config.yaml
n_layer: 9
d_model: 448
n_head: 7
n_kv_head: 7
head_dim: 64
d_mlp: 1792
vocab_size: 26714
activation: "silu"
norm: "layernorm"
norm_place: "pre"
norm_eps: 1e-06
positions: "learned"
qk_norm: true
attn_scale: 0.125
bias: "all"
tie_embeddings: false
parallel_block: true
init: "normal"
init_std_qkv: 0.0234
init_std_o: 0.0291
init_std_up: 0.0335
init_std_down: 0.0335
optimizer: "soap_variant"
lr: 0.0164
weight_decay: 0.0
lr_head: 0.0101
grad_clip: 2.0
warmup_steps: 146
schedule: "wsd"
decay_fraction: 1.0
decay_shape: "linear"
final_lr_fraction: 0.0
batch_tokens: 262144
seq_len: 2048
doc_mask: true
train_tokens: 1037000000
steps: 3956
dataset: "wikipedia_en"
Each number is 128 + 32 x the weight over its row's rms, rounded and kept within 0 to 255. Layers, rows and columns count from 0. Numbers have three digits each. The size before them is the row's rms in percent of the matrix's.

# layer 5 MLP up, 1792x448, rms 0.0335, rows 1611-1732, columns 336-391
097:129134177086186180195074135214149048120181131140081060173135068153076090127109170158169101144084120124146150121139133082143113120122162094166100124137151156119142094150
113:141108137160113104105120120165112173147160131072130099099098162088096079167096138120074133133153120182129151181080106126094171140117131121122132175093127124136114092152
097:095098080104044168105107112161126157067115106188070117084076108110157088067159168119102083122120069102128153100131159139086122115160079164158134125226105182128129096145
105:131150146096151130164122122141077108134156147105149048141159109128114106123110129137199144110081176136167083116167089091164120159124117122140151143152145067155146145129
090:104158131105068109129155138132122135097132127138095161139109090105181136167181096085196135085176084133147164099168089102150108154166135125115142155141139120100129050135
099:153123156139108154204158122169072118103083118137130099130156173140131192132173160122131123131125197123159121150152126124138124143110113117162160115110133115100135151103
074:139177130137072120106101155146102116130085160150140126058132116110104151147114093120122174082161160140123162152155076151190173138153125119157169103136173185154099126101
098:123146110065098129121087104080163130129087145127071143057138134115168136153142179119105180122116089123112091165161111152125103026150140130119123128142092124173115154154
104:148164155066147133114135117164157207118142111103123020123136122175169152085082117106214065131066166144156089082082157194152141136119084111157138166083146130120139126141
091:117134192068165026105154113144103123103145099101172087125107166149134129148089161182150157147127132160133077123127111056134105158147178170113129100101138066155110101134
104:104144139147121096121128058146092120145169133165118078161159123104116074137104132162153107171138130168122122072137169152104090132074099164187127127155105135067137147127
102:125161098111144183127050171106102142120134075103157094102138130105119102066136126056229148183103082141157190118253140137133103092095115110133110146179131152135145132092
065:151094082104111108153146097133137120132101107131105066186099125085118101187154149146160136128077120081128114105144102108159170137127106101130051123130061138091163127056
096:148062144167121135152125071168124072166114116127199120160144146081132131105115130086116118171140119115104137115193173063146135124136095168115091165096114162066155071115
110:129199106123158160196151141173118145117156136134102077157144120188117134114191165103156153115092098132143109113151083172115133159090182133151124074149141117105101171172
100:131118135093170105167111146144139153112118126118118075093176167140148142100125139123126106122141124111096106100163174174116099110139134183087104088123108119151100137127
091:083068101165143136167156140107080131138107125104125143105091135144152162136166113121140104110116134146120114153138172157165141161090153106127120168100082138110167157155
101:195045114091122163148086086197146182084193165152155124104110093147129150107109109135178156154127106111154071127134085174127141171102091142148109074103155151136134116121
100:193130103169084130115099075122149131123152126152071107183161056114100139114101107079094061157082106123128097135129106108134108163100107105116146149123194155149126176155
101:117191144174110117122122163146093151141130166081125153101110145067143139125153156165109181115108111132113080125075193146139107128170134155127101135128112090059077214118
067:124062115102122060167123129116128098109080088150125079141116160092129093161155075163126083151109100107107164143134091124189148123122109077094099140130068091161132099170
096:127152143115152093140085149150195087136101149102108057081185171157111095077108166194160132114163145063092106084121134177078163162142167137139065139136135105129118101101
101:104158179157101106133182066092150130108116104214107114168140141137132125149095176119150108114161162098107139150148092143156118150134164146106176167080083124135091165148
098:097145111113097169152108168111148148075136154095133162145141144119079105112117125134105115125132124056199135174145090155070111117124103134115121129095116156171135189106
106:184157120086171146107092180098148149121154116126095078126128117099147017100128110147128152108158183112133090165146103121141122104175228146164176120045140165206130125124
152:144115144063088106080091081068158105125112120125168179117123113130130170111113130115141132163163088117181133133133140128104150121131092175119132120157082115136151127150
093:089163105087115067172139121105142134185151108123136174073147152083070093168114126148142159127177116183141120114137175131119097153114149101197164133079065127135091108118
095:088155104068142107210145049129096155151165177114091134094152167197162133113110088132114062112119136112138114093148129061118095124169078136136153129116128114117168169144
100:129161105110111108187159085140076130155124158146124095197117149162093202127120116126087119175124096193116144114142113185154130136145076101089102067100191127108167112134
105:107082123139107162134130162175103144112106138061121109113087150103112106103138164128142127133107166094062111136142135084087166194169085150123109123125197120125143117086
104:141141130106094171181115138146147107113151115141131120191088103121114136157142115088142179116139128147169107126124064118085143144132200169149165111156112142129130148148
111:130189119159179108144145092123141071150194108154115127101134134090138152076157136176116137134098111077173084138076177112134089089134131152142168064151129133116157143177
098:110194116090207102140184173088136155145102131171092135170208155198145164107157192126115085175149079156098136053184051160185107105141191137148130070100048165178130125116
094:055080148122169168151136140098120069128080129136147107111134152107075144122064154163108135093101182154134147138169143113100118103139116167192123134128077129125115156114
105:130127160078162167122144101080023151096088168134168156081077158095128103146173158138107078128125131186158090138094133166089140099108099145127148110074152163071101139121
111:157099100154104115175123127094085058100153166171181126121128140127134152156196104145087106151102141122106129118157109084110095139132113104127064131144134138100138150191
098:082123130154104128168131136131100117194090093094119146107132129212147156086159127161170137122144179144179182066176172174135135136128108117162140125126098195092117133166
104:190106062052122178053149109065112114121094125179120079070089133136146179134190140098170128126087111150128110157206111164130121159167135092086158111104067085176161095179
097:119127142138116194152112113141118104100130152093124059129128110180119226121123164101126165063129092162092119141117112104135104131159175157104150074135141163093047087113
126:143056146168083116120066114152145146161164170137100120131141156166137088121147075168106144145118149126097093113094108125109118131182111198149115136120117175175115143145
095:134097138178100173157063098123140120174105151142187117139145144135123174103141054107106075139127148113149139103075075094095192144137108179072154158141149125089141105128
092:132133133104132216157134161127167110166110093156143111073124153203150134144096137143083117146151143175100128122167098113163124124151152164122101089114210106085106097187
096:139134124107133104161144126133087163140082101140174118116149185139061153098114089176071176075150109158214117134066078068109184144136121111155093142091171117128153078164
096:141128071148107147144131139117075162186131110085071133150152121155120146129132075074121150143115132108093155150096113177146189186108124153130152116093111135137142154146
099:131122125118086116194127131105176074125101129130108187112099152160144107117107139141119127134131186131147067146132146111122097141153127103133115116122156089144107105124
102:144146148129121116160141180100126164158104164214137185159107125158140191144179117093138143153105154119169182085184166114158104119132124119194161136144130127092109108105
099:105194143077107203076086111137144113110117138121130099126112097117188171121171117069145166118163129149074083077137064181127088149139090087128163157124135133140127158102
103:094138084136106078141126098067137090153136115093154098114158132130104148077123197173114125100097103079084148138095179158098052088116151162144121149060158119049133103118
106:089146116082157086094096108116104150098105133161128106069148063183142099115156143069146131045076108134120138152058142088111039131133110080146085152122170066165120076204
097:085131089076119169158126130085101126114100077087109182134135128137183139123176119100112135091126113186099146133174104157161091209133134131118139080092091134166173156170
091:130149076103144153143162096105062143150124132106184116118121154136102109104128095118067132117085156121182149156165114084162133088123152082123162143153119131081120148121
100:153132104089124110176175136112102168051153154146179105098140074072121128081114127136159119097168077117164023127101132172136088091129163106175167097096145135145089121154
092:102105146096186160104160156099183124100151161110094154197076093154147086161106150146131113128130145158135193073145151134165138116129130155107204131166073099161052124162
064:127167085141165187151186169120135130090141179132149084134127115124138142123084143184088091164174105083152144099133064166131091137146114074089140112097077145087117086176
104:099095063135124138116192122152157130097180106198133142078124115102136169130138149125139119141108120146108107150128066161173175105161125098127152152075163058103175163158
098:113122149135101089080127159118109135111081106229122138113143151082078149162157170119115145117156175075151124168093137121162089162134126134161151110171144174116155127105
107:117072138086116123142140170145109156116159139163114189139186086111098175126127131137165114103098085138132131090148147131124124122192105094112186135148142151122103116123
100:187165105154131099159123123117112181141162145157182139122038165132096128115163128153113110065166099104096061121147159140124146160138118147131170104115192124140122123152
109:036119198126144101126114181096175177150077123169151068124171185117105126113198136104130122120143085065146149207125133175109146148143082153099117099073107094140128123153
111:192173131097141172116202117100063166153120117109156091153145153065093138083150115142061114084172092173127148134078105195104168087168190082177163094184152153110092139161
073:124151127120116106149136052154155154177139124200086132134080140135087146134189143082165090148184171184148176117110134129137101177111102161133131144140130109115135199134
093:157093098156142127146119136083082148166130131121153076119101136076085108142162171134117116076179157158166151197128053204098157075213114084188128150140137151109172132135
100:116188144167104149160133097103047052131192136081127135131066131100165202122205133148130130118168119131085103118141157104110139136110135139153145108091090123117144163127
093:081127150066119157143181113159128095110116132089093103109090099173133102081093169115096150131158111134143166077149170080057142140111207098122182168126103161131170114131
091:163145143093100138117144093161076131025126146102197150145130145061162149154160164156172098091142192116131144168139166123106179076166127197185060102155144135120155121093
096:142116083065098123103057080192118132152111058057105108103139166083153123145133150039139143160142180157109083118108084113126154181102133143098132088112109166154149126120
098:160111091122093115124133140117114134123138156128151124119123104130171171117163102197146136155113073073193142175138155108139142125137128110112106136114167129080084159192
057:088090091118146133128148110177114119089091115119101131123127085073105134103143205149138108112095047057119208195129110114160116151133150143107174170206091137148157161096
089:120118126154040149104121151124119186126123123146148067102115172145083094137112133184110125171148140125165090112162138146099162137115151106165131192185124126095145126107
093:074129141155130103153108133125090126129159142122097125114139170129082108134138126168116143139123112132102112161162104123141196099127157088138161116153101146095122160092
098:152185098118099140142180092088153116181139109081136141166077123148118117118140118131114109182134113175157117150140193159110132075162121133163110106097159146102159101131
097:124093116119114119175115057140086102124154091159124143186156150086114129132080105108180119146089101125090153135157151091100109134121112116117157086189174110152134112092
079:111118089136136120081147074110053131128119127135102063141153116123128143182095152102165116118095097093140098134107116090153106122083109134071137135090133095188182135112
102:209092190066130110080119145110132109117133197171105168109080136115186120117183138097128099165115167091141014122137138123173112110172186134132110192136150136118187086180
100:116091146127169113105101079064174078056135147158158149142129129093133114078140121127123131162097066063110152183119217157065060118126155139112138152092158146125091089102
090:125164173082101133148100119146145097169124117146104206140161193146134161089134124104115118109134139125110115178132123120120145085069107128114104130130078095156179201116
091:143113176129060146167112068096056107151130134057159144130190063118124154102149145148093154161128135111211133128123130164156108097145118136161130125178188121161115138088
100:122184108140107117100135122133126082165099157120161210148163191149087157083142102118105081152162147142145066094155115143133107134087080136173132115147123131150122121124
103:099111077142122085158186113114115128115082128182091098142098096144089175142139081146137128122134170088128111049169101111175128167065139087089135090129097128164112098084
101:119114077114106128105165150074161088125083086150136074119149126130140104083120142110103139127149153137102117154154169084050087051095153105124154109117137150098133174086
099:156130151114061177155110107126119152130142109168091080191116092102104134078124111143083180113091155078102131115201146051140131134142123133108110095133138120139172143106
104:149088127094123124100150090092112151120087132120085117103121135174100129100173153169149138145113091116111083067179190128163109151172107107167116101096107117121162091108
106:139123136094087102113181141141119110099105159173155143128112130154183115102095180127180144096083125103079146146138123094124106098144119151161152114134116082142112148180
108:160112178158158106159084137105161110167125042150101114118135159149097104082168159139076100122130123131084134080124098150109103137120107169141198138179076102107183110125
105:114154150110156124124201110111144104130063083114101097122130099110140155210130136213110142153169095161065119159127107069150103159155110080134136154132087137155162120131
095:071145135069117161176051145149114142093106109173132140116165179107061127138125143190161148102163145138096059136115143155146117134166169135129140100089082190148120061139
101:130099104117099108131071137093156130141138100109125098150160140178169117165141134100055119086140177105166135143140100188118087089091152135124162073069112127163136138066
097:085081144061136197149107176156116174141140063115125097059184103118111121173083112056142128177164142158156116137132172140142119120116113094145082087149146086134110146117
100:136128160108068116149190138103105176136126110181130120131142153123128130160081105132054151077135178136111130137176112131137127143157103075162061115180119155105111086085
093:135137129202112085124164086136112122149094093126083139082168123147140141115108129150188120178177082050167103191185169116183192091124134133097117133092235118115168116064
095:065191124128100068134075135074104140093052147120137129108098122128130084141147145163137109050173113172060158104150047179073089148075147111156141083113092179138160122089
097:090104129137130110174158156157194111050180147120141093142118141123173139116164178150149128140163141147145156120098103134115092143117093133165157149173094092058129118078
111:123147126115113152159098111158153142142140138140114119135154105168106149163155106157147114167118092115198130102122171159206100054162089134156141101063061103204113127113
096:103183147103078073128175133094116088205124079062177122201129119187155140048139121173084131140124092194188172112113090156088156112121152173102143087154074106119119114100
100:155175081113128104095086142167167070188092126053163103062083143183116114114144124118142132132157155133082111025156117117145157148122150104120114082078123129068156196127
099:070131157151141140188136110221098159087072100138134119194098123112085177092085122175107086151173095130084116127071155129095096135180112117104066089173119146152155111144
095:082108186127157180158136126127103137127149165157136130148172133132148129113097144127138157204121128138131133116118079201096110109122122205157165153102105138128130122132
090:102097121132095185154089150090124081098094154126123136162142053122166143096131068082116103130102090098129071128120146081119094083164157129150158176151086124148163108137
099:154096106128100146090102154064105133125108160156131068108134176152128206128170094148148089176129126186044105163122119101075090104070140161105163148080148142118099154127
104:127123170080105085091172158156146137142134140139114126069162153113114098082127137150141099092153119151096113111134084135123162121114033173115151118111152186128135109062
092:087112110102141143098127225134166085108201155162206073126123119156133063113083116077133158137115122109102120100165124123077138148094132123140176122128109111157117131075
103:080085129089212163126132112103122126104081122070132106069161219092136169111068173147112104083128067104071172129101092095141067160104144165131102125140076105146100085181
101:127188099147144125146185100099137102150156111147165122123170135102079142102173119182131100171129119158145087177216108110136094106118127201146173145159161091159135152133
107:129195102065160078152169111184175170117125119107083159104117120150165165109141119124169118116151087125106158090089138143152118037160099093078156181130160095153077084100
101:114127136052184155140126081045104113189172081109110169101132103160116115137180173161102152151127135106079085139163113117091150134072208094133171183142145127134124176146
096:159159132217098167106086125138164112168103145191122151081105123111118178102168149097136123123177131141138098165139122094120115135148158071138127080150122160097110150095
100:103149124088139137156127133101108134086135121100109102134087146124099178100157130091112115197043096121184144137157104147095122162085139151103137132132041102151114076090
060:095108096150141158112143143125139115097104112094150116164125117074168117130149209160089135126123098067136114123151070138108128141172151133103177132112070124087117092092
108:134126107100138144139135133103105129125130131145133146099193125115113119127173149128178111126111128106087172112157098162124108070108130097099131186171137146111141138184
098:191142120127158181135133151121161213146119123135177105167161117115108176141120200148147122194133109084139118147090120170137124110098150107120096151151110211103123199103
086:074137158116142130139131169167127056085048171089168076159131108128126135071147113166154113134160142146097127093083112102089195108146153196103112158113103124162125123193
107:063097137068091123128137062187097141117086167133133137079135089132117095143102156094109143149167101157120124109179199091142128154093052091153120175084197156153121129103
096:134158174117109150140168158114115130087119140111145145112154055092136085136129083121061105101168118147177166088047096130146122121172068115121125207134138177101130088114
104:126174123091122167131156139147195106109141133166100109112105147113159097146156149120130100185137167133127148151103126147139156160089125164108153131170135156072132142156
101:133144165118057126159094120095142090070075102130130102211094106138108120204140136146138093101140090181116097068110100153187141122197063107144144133134125082050164117093
116:121099078095169125132127144152127168145176099179134149110151135102131139070072124151132141160146133120113145107134150182132195180160145123137153146116138134110130101146
104:146100090133096122093115125130163127108180079061107101099071174098140120100138106101132167108173121102140074129081100139150101148187120078109104094120073114118078139110
094:176099150094074144117178110095092091144096141143135105130130106157161145079131103138135159172110139083064123132136104142157098106124147155150087138098068194133148123155
095:171111146139114161133094117158116133121119140129108129125090113130081114131107094156147146161068197104128083083122117111107093153160146150171142172112106129111129114117
098:131130161132154140082125141135144158118124179090150168119093157163113180106080123143155105102176120130082128132145111155092084091172151078156199149127061139147106150100
108:071112122081174106132146117168123147141089109144101097136172141107095155093125132144103111114153103146159113094159114149146168101176130179169166152120116142127170082147
106:143093117127137128134099134134117169133207113139128130105104119162101195165114109155155100117141151105146148142176143127132094149119143134145080146113123180127102130164
# layer 5 MLP down (transposed), 1792x448, rms 0.0335, rows 1611-1732, columns 336-391
096:111123094158068087097153079074125177150140142094166200086117157111121139137131100120114123151141144119134096131109140167167123115144118146140122117124108118113132137108
108:168149121158107160108104167098119108145087109092165138167046119141091101094096143121146181097076112157099066091163116180189174136133112136117147113094126074097136177089
096:183138169104196125093146102121107130190167154100105141162178137142101164187108113132100191073142202139151187115129118103118156124115163119093152150072109089119143152122
113:099127130150165101116156115144144118183138101122098143074172129111179115106130114103135106218142148121179159173148069165131087135098110073181144100162166071137131134180
097:140085103091157132154109114120107158144133126089181053121091160120073116123134143205076085146117146128092090131084142127089121133061165107131146102093153151118121146122
101:109125123075151171085108143131141128181120084069113115107113095130179168127124157106176103146144088115106136106115164139091127133164149135127098107173113144104145101141
069:146139147103164092156127140117156108151160116146106136184152129162144113082143133111113066178114105116093151098116147090088101120133229114138120094147108139110172192153
098:179140109177088120169147136119084102102168162156186106171101142174125097057168130137111130148125162180129176145064161091118120183147111127163166203118149141105165124051
111:080136114151092153158078105131087099148105125165133198065095087072078133124154132130077155093177095129106196146174112075130194118162126129099132125129090127099130165121
099:148108128165072155167135139112129190181150143146075200141155148128104157083153070122115117121184069101083149104133145167100184163095092075153165094167125140139139140123
108:091154122113094107102157181120108129136090127116152178081165159170124104171135152125119156103165091087091169136146163078120155164159144146092134196103150167117117089084
105:098120148170105120131199119129116123132154125136107135135100128172112083174103118142088088122125175136139095126073158162146115161142097224225137139136150130133091124141
069:088147162145157157122090213099113121148121141127121146116152151124088154065089133155103103135164090141105219161076146117128068122112146130126170152192144131185167183177
100:114167152077121096116150134132149122094111167099102093077135142191169120147175151136189078106140123124132107116128090144098158116121154106174132113126084107164153142122
104:183173181081077109164114104126121113102141137125224191065046149141134131116058098129141108113112125144097162094120117091144116112114065137111156151092102082134114161070
094:149119168146105116114122101117106082100142121138125171183047129083147161177138122154113142144152147135151118139060082095139175121118158082155125168105127125106158180137
091:156159160075145111122094127120102093134105088158095127104117164077120087102101192095162155138145104158074124124118127102068114119178086125118093066149165136143137074101
098:065211134110031122135140154122181092170080050110101164181133118122134102118176141106098064118116141151086172120152137106097142071169202114127116122153136110114129176183
101:111099147097153143080142163116099119090156115147165175115174172113155137129158158145213171093141156187132121111105151110097152076152101150120122127139091157161132061105
102:094139098134107128137132079066138107076168098183115117135136108106124137101166115122111066155087191150114138103176063081122140094125115119125146126159177122194194084095
061:066197106165126145124102101167091131147152124102121187099101130146132163143121183107113109137152147151101133131123137097075085141147146221179141094141189129103128179045
102:084135136133127144121200118113056173104168139161099105116112117114134138139118074070125094139111138141150185156165107090144070075109139121081162100134099115103159166083
102:186081137072156141132092167148095125126129195120164121107115130087115129140187149088086155129132154177129156126140138129098135105127101132135112145144166158126079119110
103:119108118117140091078094088126096125150093053156163106100102100141172128145171145165164154158139138158086140114168140116165157149180151143135109114144108118048108094191
100:053125123122087121124174092166112138162137130149160158087135092129141134109129128106112102098123090109097146152135127130170107172083106164072098101206097123080166197104
166:115150153150131132172128170133075162124142076130185198116126173123079136165083173119113181130129129156080104156152149115136069093155094101121122143155132142145098123122
086:095080112158150200111116107126150111071102128160099108129099142183205119083148121110161115113080089106105166117123079173088149114116128146062076140112189142137142086125
091:169124112137181154036111159140145131110081055174179117109136109085094130136148162142124217167125138112108117144110144188138141166100171128147133167114120147131126100096
103:103143170145134155084119164125155167129098096172166163106172117181141089090059114186163089052174099080153115075137149165116070095133182168150142142142088103157091139079
104:153106137173191105160159146167105136136154121164138096111134105168134232149128104159131082181126142156128090114118116144168110120128127210099140129130084154130115159134
092:148140122157157123102122166135096137146132120116113102120129127114098114126073089177140122182126097180143129106113184160136136092143054135102081150091147082171135094060
106:128103097115074171111141111092146111168086145148143085101074175178170106160139098114108129155148162162102140127139138134093105130111166100101131149108141138153184145176
098:178112125127035076169144126152133156073155114099132092147103136088056132119111074117129143104069151096140088219134182159114124119165123068131111154142122143085165111160
087:213207116128072123141069071126124148105126112089143138142101099133130129159162128123143099175150128123118078133127166116171186171118140110083141100091154127153148127135
113:098106184106085126123136136096139118127123066117104145187193104144079193141152090159104085155066124085135127196126065112101088109141115097132174116140121122116180191158
110:121153144116087142082183062128143165147166079112118213111121141177121150115100099138148102112114136113144104104134118146142144062078074114094151128167131039118142175102
095:160141155098159148125093142159118170128135128163147104101114156104157102161106121095140163098140041087056142159086133092121114089115129125043049108154135104128154126072
104:113176088196085123156147128165121152090115171107113144145097124106142131135188171145124124112185079141119077102062123142139120159109104177168110179137125194134113149100
091:079154130105143085129153199125128180146115082163128175158139128102093046142127105141148143171148141100156135111122118148167150112086091123128092192143128123145166157135
143:138105157178164118146147123107075165114130079120145121137133132082063165177167167166096103134116086143088072130127114091157134133129121143203160122079125148131159164124
098:099132079105191119117193118131151137185152131123025145082111223137136138159139177148088174063124065118089119122148153125120102155145101137140099139100182144185109172117
083:174153115149134070119120152124117197081155158082095167193099058107126053123157111116125121116147123128110136147122158141085112091140075110121158164150063176171166156113
097:079093132150123132078134104130207095145130170093060129114135129096169130140143165092163106106130116091060127101175202106135097144133099170125132147119096103135109180133
092:070137164150146130080186178117141154069128157116198083123096118091123133117082151130113068101152133189176094134174102079147138066155150118173146117166149116142147119109
097:079161157112115133113109117139115177117177088166153100170177132091103156142105144127154126127102091156153163121153097146151153102084069146130103127157119154095179110101
101:124117089144142131097073102125130061117155109077138099087174122167132074081122140187112120134153120131081106151091087189060124181083108074087105085149115136171161181133
093:136092114144111068149141151138110125143167114140142131090143120152108103128060117162086101160103060085141152167141130066135173077106156173141100112154146156136126125183
102:158140178129146163147120143174099170131151196106134169124111136188141116157137031145142136138151178188153059124130120120082166149116126153111147123161098113198076099155
100:161096125150126151176150108143175118146141145086155172158076145097127186097118085194156156207131187157123106096132082143103154107099135155077154118118161128111182170067
097:159138162134128115111161131174154102118164146139135119119118124145090111154116126131139092180171135124190072130113141102065167097131097155114121096129179121120049113108
086:139142156135123113080068164143159138082105108107074158110118099109128118153102123185187135108177127090045155106096139175090129152140102127109097173159108116170115078175
096:104104147189100174055090101167141125206109106115114158202080172123135141154168130168114146159115163126090177143136124121093152162081111153094104151157065110125159123114
085:137158114138086102182141101137084163127114083150078138067162162096095178071132131109147112108126140104131088181115101158100128114138150141138070102125137142113170109120
061:176092135164108091143124060178138129173124060095141143170114156119162095153148133079111142121112118122128102167188151069143170108160129192176148097134150095080132100080
102:156139155120098084156107139082145149137052145122132115152121133094120097139156151123128130062141138122107130112157145120116099170110103133088155118153116170129085074125
098:132168142155139195085131162120136105117141183078135168144100110120120089075107084155136136177178134171088100111117162172102155077089147138068093131081087068130093129142
096:123162105156124134112111092116084104173101141138143100083097140085167129120101108128126126145159086159123134197093080160171139140090133155150084106093103133093166125138
096:089068127116119136104142099170132110085141129130093147094170066128143140099085148120147154151113145133174193117132112109141142132099063142090034130109113115138142085108
108:146091065150113162205086077103119152155169164169150141074102072154130136125129100107139101084104125116115118097111157093096124149152097091110124176172171145154196134128
106:171103174174175105144095115100160154095155157107143153125063088169133105144169161151185204121111159113099117055120130114169131151137095127112070171075097156172183116087
062:103066140146111157149141169136086086115087153089160113129155142133095143111084094135113189094122062096148109152128151143089160088161137095121141108137151118116105072077
100:113157119101116143063146098157158128116109101146141215157126147201171171126084091106150077157132080130117186125113153082152102131063188205089148099102112116150077132106
108:102070086059164120097136198121190167122105114119142127129156082147084056109057140134162129135138200137122166160091131188121132102129089134125111138153152149112084099152
094:101105086151140126084123087129135147160142134208116152111168188119147104154178060129175141103101100118143123164152152138143142095153097103157098067151129074126067144192
096:139120113129102107131107159121141133174129190131062106137081102157089084115130098075097154171077075137087132092090076096142115152104102101131158128103123085103143109115
104:117129146179142115172182142110116121093131163133118138160086111192105132138092126181100131079099088090088138073144134213089137093166140058147102170132136113079139106151
090:088147141135131169112122103134145154160110095149156124146124143133069097148122179074130113123167126145068158103112095173104104113142117113130180124136075158179160094092
048:157174131201140128131143160101154142123169114139136125137124152126143112135132083104106153134146212155132032091146143118105143123139147121139101111037136142073080112101
095:126160149147190114122139118125137105136147156102093204189120084098190153114136140065137148103122114167102175107124113112186133120160141122078129054093069131151135109127
088:170126128122151148183123070176177111149101107142148178152098131112147137185111146133126086093097140108130125098114073153140071159048066144149103176117141100153141099107
098:088084140165112130086118170193077092122098134134060142186195174058128138116120138118153147069121152104087163170147116135108122139099117114094157137155101110156110172149
098:158159152210137170113147132131115182165128160108181167106100120125125125089066134100122143132148111120131078153101157118111119132149143117146150155127137152108117170178
076:148125155110091145156154149135196127095157134136136177099105157082133081068147115127082165128130143158067126144171147161088115130163139085187116124123096130126064115166
107:093117044115158186097115160109166155046104127163116109116175167090082100075137098137147185130157154161117189085083171123111077141110075173117126106115192153132082115091
101:090124121090085122160161159192125168184091119092121152110137135116178127096155120046158103096190153104159129057169071076175188136068168150126109120129096099120133120161
089:155120072095163136136165122091103138092120179162132039082111102185146126118138108135151125159147097113127123107118124136118139154195211135165145100142169164076082080105
095:126133057116184136100146153115166139118140064183125082167094203104126097130116159136104130131157175127065137115126165092116117130116103085110160146083056171062116053152
104:141103141093117111096166064116153170079134130132098057153076127148087147127121144152136157074100100124070192142136118106162141139131166122102133170094111123093125093121
102:134159145108167208109128120143152213139174160053112117138090116149143142173106184129110137123105138136101171163111132114089196113106093160157178173156157162123148133146
093:212141168090094112153146083133139170098130159079176155150101160155094198092159116135150121108153036145156086073039089156138159149152098118141172145186117103120125116183
102:137044146075123123135147154123194148118090120087167137115153177148131146170129144124099108180166074141152133123049110198140115120119141161157147114085069107155143143144
107:140147119114143135107112166155155070105141112120133175126147159088147131143070085097154114059160156140089142197069129118122091134141172106094102161125147103151092217114
105:173124099099101129089095108129121190137140120110103135145083148112107107125140095097078115130124132181143067120126168109153163144145092142101107121108136127109083195115
118:087162122138144125126155160133099152140122084113116086131096101104130142112128118142139132151206102145161114113157135163092131097120144120141112131087139085134114110143
105:140114101102123133091049117103139140121168150130180206150109157131136113077138156072155109088086108148109138100131092194156192118148114147111119116120110101085101093160
093:177121136146097107096177102100164135156167159092119111103072068159155100094112147118072098163094147055144196089120141101099147126115093156129092132148154108111142162097
102:103143130119167151116135081158112059086128071182099121131067155096085108117127167171199116198096086118118127110143127092123140101117171138139121185148128152012126079216
085:119188165156102093167166056098123116101153205125125173146078131087079174092184126160142161118081097116154135120116088149111135133154125131081171159145090153113091125178
101:176114129142170145076087138065173096171080140109115140066159099148192127159199118089166060123087080029111093185085158081139217143127116185107155189114141084130133083134
091:131099122101206151137106150145154137113132144163138104182098169146105145157172125130058113077089124168096143083096101116072087108111139128167141097175094133077055135156
099:109050093068126125131146138165088145106143154132151144143127167123112093154131137164141154190130143124126123116126212142157140073187107174128140092132145140106107165116
102:175118157101149131106101126142130079136116124128106122095122129138037136122161104084155075095109084149134124129167140185149146086089109177145098146053176171176151132140
105:138132111139115122087113133116093126055117147091100122142054122099164139081108192161109147137150166158137092210093087104108167145113187117091113101166214162063110111155
113:128081142157185147149104115162150155084127210187099110104082175085100142149100099107167116115127134098061116171141116076153091150162116106142115147116164108156173137163
097:094086154132133141138186181103126167060128112152147142165209100047099147141154083165129162135147137110181132163109178128113080116135126163151152130156135138167054075157
102:170130043107113095104107095093183105171120127168088107158092138122110095152195082098144163076112108142117149085166119115121186132151143143164156162117169121059119114106
099:187109089123124142086102140132143074091108088120082128128103121175127101171118171170101084108137128151117113124115148092129099099115082061095138101120133052163081149130
097:137200107130092150169180118159126174149126127147091136101084143102086129137101150148158163123195127161151178126140126091127123147058134104119115116095140150094103124121
100:150142095119111104145124090144187093164126077199101108112152163106191095081110156109121184154143147087222109111162123184190143157158124121159168090123087150136111116069
091:162129111186145205158110109149102125112130072156119072177085117110139147144100152172115142130154142140154138115116143142168126123100225059171118094139124083102135145171
092:160108118120125107153095077116101163148094119147073165117163130105154195084169138171159087136105145104120158157091157123140139137151176119115081129104147143156162097181
099:146123086180142136132096110153115163135140117163114177145142060129126176112158092187152137158156164092197149104172124117149165128115190057113162114071131130093179164125
099:094127171117085159097084105181118130122125118145143101130110141119160107162048143054154157156132115090083156135086148137131178142154123106139121132130124114072140172080
103:134137116173128152069132134127061104167151132115146116108103109088082124119092121174105118135123099194118049148106064103150094164103152078141106072094106096137185117161
093:135141111169134117153157129199123145075089122145111102172135154114147117126156050095137150100143132148183121097089090146176149130162141124125125138113112156145198032164
101:102141057096176130109128111134118095049156137143141105139169153098134152080128092148108096111093126118134097082089083135122153138127137194152131151109146109163193143136
099:133066124162189108133149171131178103124097147119143103179180119128162119094149175173117139109131125149035106130063178082187142098102167105147116134086163101132119160112
058:141127147079114128171059132090060120165103124118105109116125116132043140117091116138151104129140089132118211157066148092128089104090111097115115107159139122162165157169
110:086118169119087115085158092150126153151118101094118074147137151099065104128135104149089104110143115112154124127110143110139142084145129128107107095052118106102146153111
099:098138158145138098128109103164145073105093110062119152096116132134211154137175101096090108136156200152118117189123151051087109144168090212155118112128145086122089149153
087:182130090113100122117073076129054161148172105154139163125142082161080173169121128115075098128107083117107147157157116139151118143153121031151104136138151179091140120055
102:171178172184123187091109135141161136154146104116141093177122133109102108149112131140137116136098215160185165126109079149121182089141174143138139082146116132114094139140
110:113111162119137133128132023093150119110120142167059152120151127136132076123111156179108174106142109162151081096172129129118135179127143139120108089155136109138145200184
108:080091166134093121083107129126126122132073190125138119124167148096083149160131139114128181127144119071128143027112099164086101111164146140165152123168079141162127136117
099:102140139129123138136120145170174187112162109109164204101130112103111123075125130118161143103103198087146178141088138095116156115047094173118114140090101166190116121121
106:185144092102123117128089147124155104061115120128092094087109120111160140195188200130161126157125141148091063191135151121167097149095116157102165125149131158151098146118
104:143138160138114125085170103143078152167088080187153087125086081177069175108122176116137151120131106088124123133149177153102180105069095106141112202150070107134185124149
089:064148099177183116094078121210115145159182136104150135144131166127136134149178114149143063117120137149200088109131108133070151146132106116057149129106203085168168157108
106:122082097150159103120172153140094100149114136100153086147085166149134154078171194136121152196134089190114117145138181220168146081043138129122128125098184124142153124113
092:128153057124113106180142097138100123131096079143100113161131108108172106152158140069129160154113104142165131139108159125145147137115075153085110113090174125150162125134
111:193118138124133137170113203099164149101131128130128112106090149196133109119086138123120122163130158137148119180093165154122094119091117077092135132159127162113070151101
100:190167130108127078143119141124188111108158139127162138171135139096096083102135194128129074171107146176154099148144147077118155122150083126151143106148132072120133110128